{
  "n_layer": 13,
  "d_model": 448,
  "n_head": 7,
  "n_kv_head": 7,
  "head_dim": 64,
  "d_mlp": 1216,
  "vocab_size": 32000,
  "activation": "reglu",
  "norm": "layernorm",
  "norm_place": "pre",
  "norm_eps": 1e-06,
  "positions": "rope",
  "rope_base": 10000.0,
  "rope_fraction": 0.25,
  "qk_norm": false,
  "attn_scale": 0.125,
  "bias": "all",
  "tie_embeddings": false,
  "parallel_block": true,
  "init": "uniform",
  "init_std_qkv": 0.0301,
  "init_std_o": 0.0,
  "init_std_up": 0.0301,
  "init_std_down": 0.0,
  "optimizer": "muon",
  "lr": 0.00127,
  "lr_mult_qkv": 0.7,
  "lr_mult_o": 3.0,
  "beta1": 0.95,
  "lr_head": 0.00609,
  "grad_clip": 1.0,
  "warmup_steps": 200,
  "schedule": "wsd",
  "decay_fraction": 0.874,
  "decay_shape": "pow",
  "final_lr_fraction": 0.02,
  "batch_tokens": [16384, 32768, 49152],
  "seq_len": 512,
  "doc_mask": true,
  "train_tokens": 368100000,
  "steps": 12103,
  "dataset": "wikipedia_en"
}
Each number is 500 + 50 x the weight over its row's rms, rounded and kept within 0 to 999. Layers, rows and columns count from 0. Numbers have three digits each. The size before them is the row's rms in percent of the matrix's.

# layer 4 MLP down (transposed), 1216x448, rms 0.0996, rows 719-735, columns 336-391
090:481475460573405525429499632493521581476520468459563443611533501513550478593549499478391455453446489522504565522362529555460492543442448559587440448506478524522488539445
121:420525597619509539596509456456503473502453561494489495433556449605559481511471492507540505508591541538511510477491442457501451585527479468473410561478484569435500571447
089:456422551584379544476463524495429544459534511473511476510492581453486474457545556432467480437476526452504385478498461442425506515450435570473531602509465492498543521471
113:455422514532526578484489518553533628529577532445512552443509493545500494520614471546524383465576497545514591512412580486454589423533403534479477512500483469415590440536
094:524547525530489512568490478491417493545458503563464421490491408460532539518415375598569568558550451514529481512455592548579424559488516529515543531492500554519515553559
100:401547511618564504585477471512501534510554501589421550483496460494531532515481543489497452488522430495554550415523549557500558406468505391504477486493409568439510397360
113:508432493547543566531512559529416549592563556516490493493527506436452523562542512436490519516521506494559488534480523577430507464526420529517480390471523547500513556510
111:465440478531497519426592509482497514474465469594464490539511523426556484438526451504522486523452483582399559510560538510495442472474428526467534567420503477588507577446
115:506536493479422446535503429628537512465518512500506488417532455500514527427586571524528465558527592516572467484539507375506435476472447570564465478575429577560511528472
103:515454542453522414584526504585493584516532470560547484491506572533506545398504500511370436484508475490548497496541521454504372440513504409424526501415501463469516533483
091:529408489602425461442443499370500527412443520535472519485556423492538581420456524517487500450472463594525455456521503526514457522466504483499475567520456442542532414460
065:571646470413412517512487435485504525514482495459614540511438506500413473438506405412437465504541550479532554540378521557549484459540512441426520474441420511511489594535
105:516468489478576528525439493511535473490443474523397531428544561451501458577541507481539510551449486431553524517419549489520589470498506514458634567552521516524539565533
055:607476489469519446441566446438561489485526575482452453567555503517481517479506455645445531488491501553504554519584524590544531465452486466444468428535494464422485483543
108:500545416476521500501558475540469498416433480506549494547518424566470496562408516559537555483464466499541432575484427510486470521499457488464535459460505505530498430558
103:509588576519534546604527545508454484518523433596367554540536514484513554476570488501464565386385442478476466450548463488383457492542535422472496508451476493501605352542
117:525505501487489488503541458507523466530410486528479506530467456533553560429505471513549450508492506554522474535481495513422456538532554529542578453589454491497521602434
# layer 4 MLP gate, 1216x448, rms 0.109, rows 720-735, columns 336-391
110:536452526475526530477562557481460474555524509423559496497445475425484446479516522556534408481555584447574450526529608504517501439579522464427452515531485498527426523580
083:503605485577474519540616461510490595454397337484497547459504504489522497491404499496557429549519501485440492512401531465473494364554490478544572435424368401449462438567
121:482469452456439528506542466562528501469524564588556521544476615454358552505475537493455510522665426559509476484483536481506463517575463517472438481426568580519543466460
089:511474431575539528491562467463562452564544471534534486497455581500566503474483577415583487486578521428581482514499498515387493451460427463506494518479565549527468603496
089:492498479487492369481447472529439478561462546471504488482519453535454481483626506457370588529506396503505490499516569492490512467476487493568492509505580521520495374488
115:505556473485490509439542458476578527513404498492543546521459574438435536555418514585527465475507463510418470432472441458508491481553495518470506574570552513523561475442
111:550531392528487472425513465443502422619563567474531435514519436424526473527468424427497519491534501474548545466525560549588559460508470456456557472558501438569660414510
104:487533478519561494504508460556484418514491496475480473504472570570499374455421463407480497514534503363567491556532507466494606483500554560451453477501393524515448562444
108:524511415594470497446516483544446508465527530466530517462506477496431496505456511436585493509524561483522476500510604430566501559547509589487436438443484512506471505411
091:523418450472571449466493460504477454527481539392575450514500583550532573549558457557482497415581488413514533504543533473448534563622426563480500382564492552536542421477
058:470496371488418495507553535551460548579497504498520493483520459429453425507335472531422498526580536408533515485556562539537517495522416525530546565531456626493471404510
101:500429496493564512411450536491552535503528517502574536505492575479465516488506492491468506421570549541482561430525446430513409475508483506473481473531488493458562489502
049:447504427543453581572547476518486417538482550485525583422488535467555573541535512538495521388512436460454488489538440609456576573456518476483493512509611535463499460540
113:520488577447546590539451479553604497473654452453482525502545482505541531553491431514446491408484499503529574518617448387516619458478439551482591417431531492530569513454
102:471459482466462527458393557519510451517495457622497443512437418409468446530498467575421549444510471453425480472497480500513530494476577390483508496521491422407516421607
111:482468585518557500507503526408559432446530509546515553533472582585498571490492603451456415419596499498496514455520476543495509507431460500420461504533553443496446479540
# layer 4 MLP up, 1216x448, rms 0.0999, rows 720-735, columns 336-391
104:557564546519493440489604513489449524493578564487600422404431412544471486457401465452518438495399531502558448515507549532507518463478468493509454633450426430497376532578
081:417520512535518475376458440544373461430502548426481451562494537562531471433521420462453505448549602499461500465495563540487576540509506530502454460489566532494606504465
111:494476418508376520526457439505483511484468507498470529452584480555486505487507516443440487458484462465479637456511397524461479510473459626416415518567524551444536476421
093:550506545515590458504490461503478520491499494560490483455486372467512555459537470515423496565539453533500478512489432478566435464482559520457421556556583451491488457565
099:461556525560560494550549641458465553515524550512594475480544547495526513477502484570495524544460520461489515524537385562565507534519487489500449454457521503506530417544
108:460489518538576442560422466530539529557525525527513484450505453588590496444492478497455455461493479462452539482553501593508512502413422554505449476410551476373520523500
106:463496421540525564519584568538515460462471542522505484564613472430416576486478474493499388450469503595481494508459506521592465350524490472453592503463558481426511504495
111:437500536525370509527516545556489557479514446401489507486522445500542493523528406590483429433480479541657459503535537386506508471489509519510384538487497426512580479452
104:432594502590534369441536616473523543533459468577533636559454513504553510595440393516461552494530614500553559536474526608518374425430468394514569579528533513497489550444
093:535458498489381539489530480520454450472439541481532525522529578483508497509510500453584504593469443486528540518479515531475441533529498501518501620428511458540532557469
060:555519534499493492501501486568548544490526509436541563537458429439485366485481490549464446488498471376575542533452512576465482523481437520570471570502522566609446511590
095:428485482552528513551500456433468468470533481367464452551542570538480435507514527525441381541562508441499516509411563560459494512467516457423487493510518414461530533448
049:512413606436472515416498477475545439523490452505498489484538549494581499576483530516553479435444563454490504513453454478472426456471487488500588583482372524493466535425
114:469568552529524442609534462581506506471536523481468515453482554603426491478503518561521482526507550544480565521484551407393466464507538515498529472487462508543504460516
099:558433496512446508506512547500552545531418618594455474544515389561518536559564454514469509549546528480500468477477482514495548437460519472532502548487564461389471556526
111:569538437566544423528494461538456489636486453490405585599580537495563539445568453484497541534492556463570517560441460498503534449561442594515539530423430556494490521454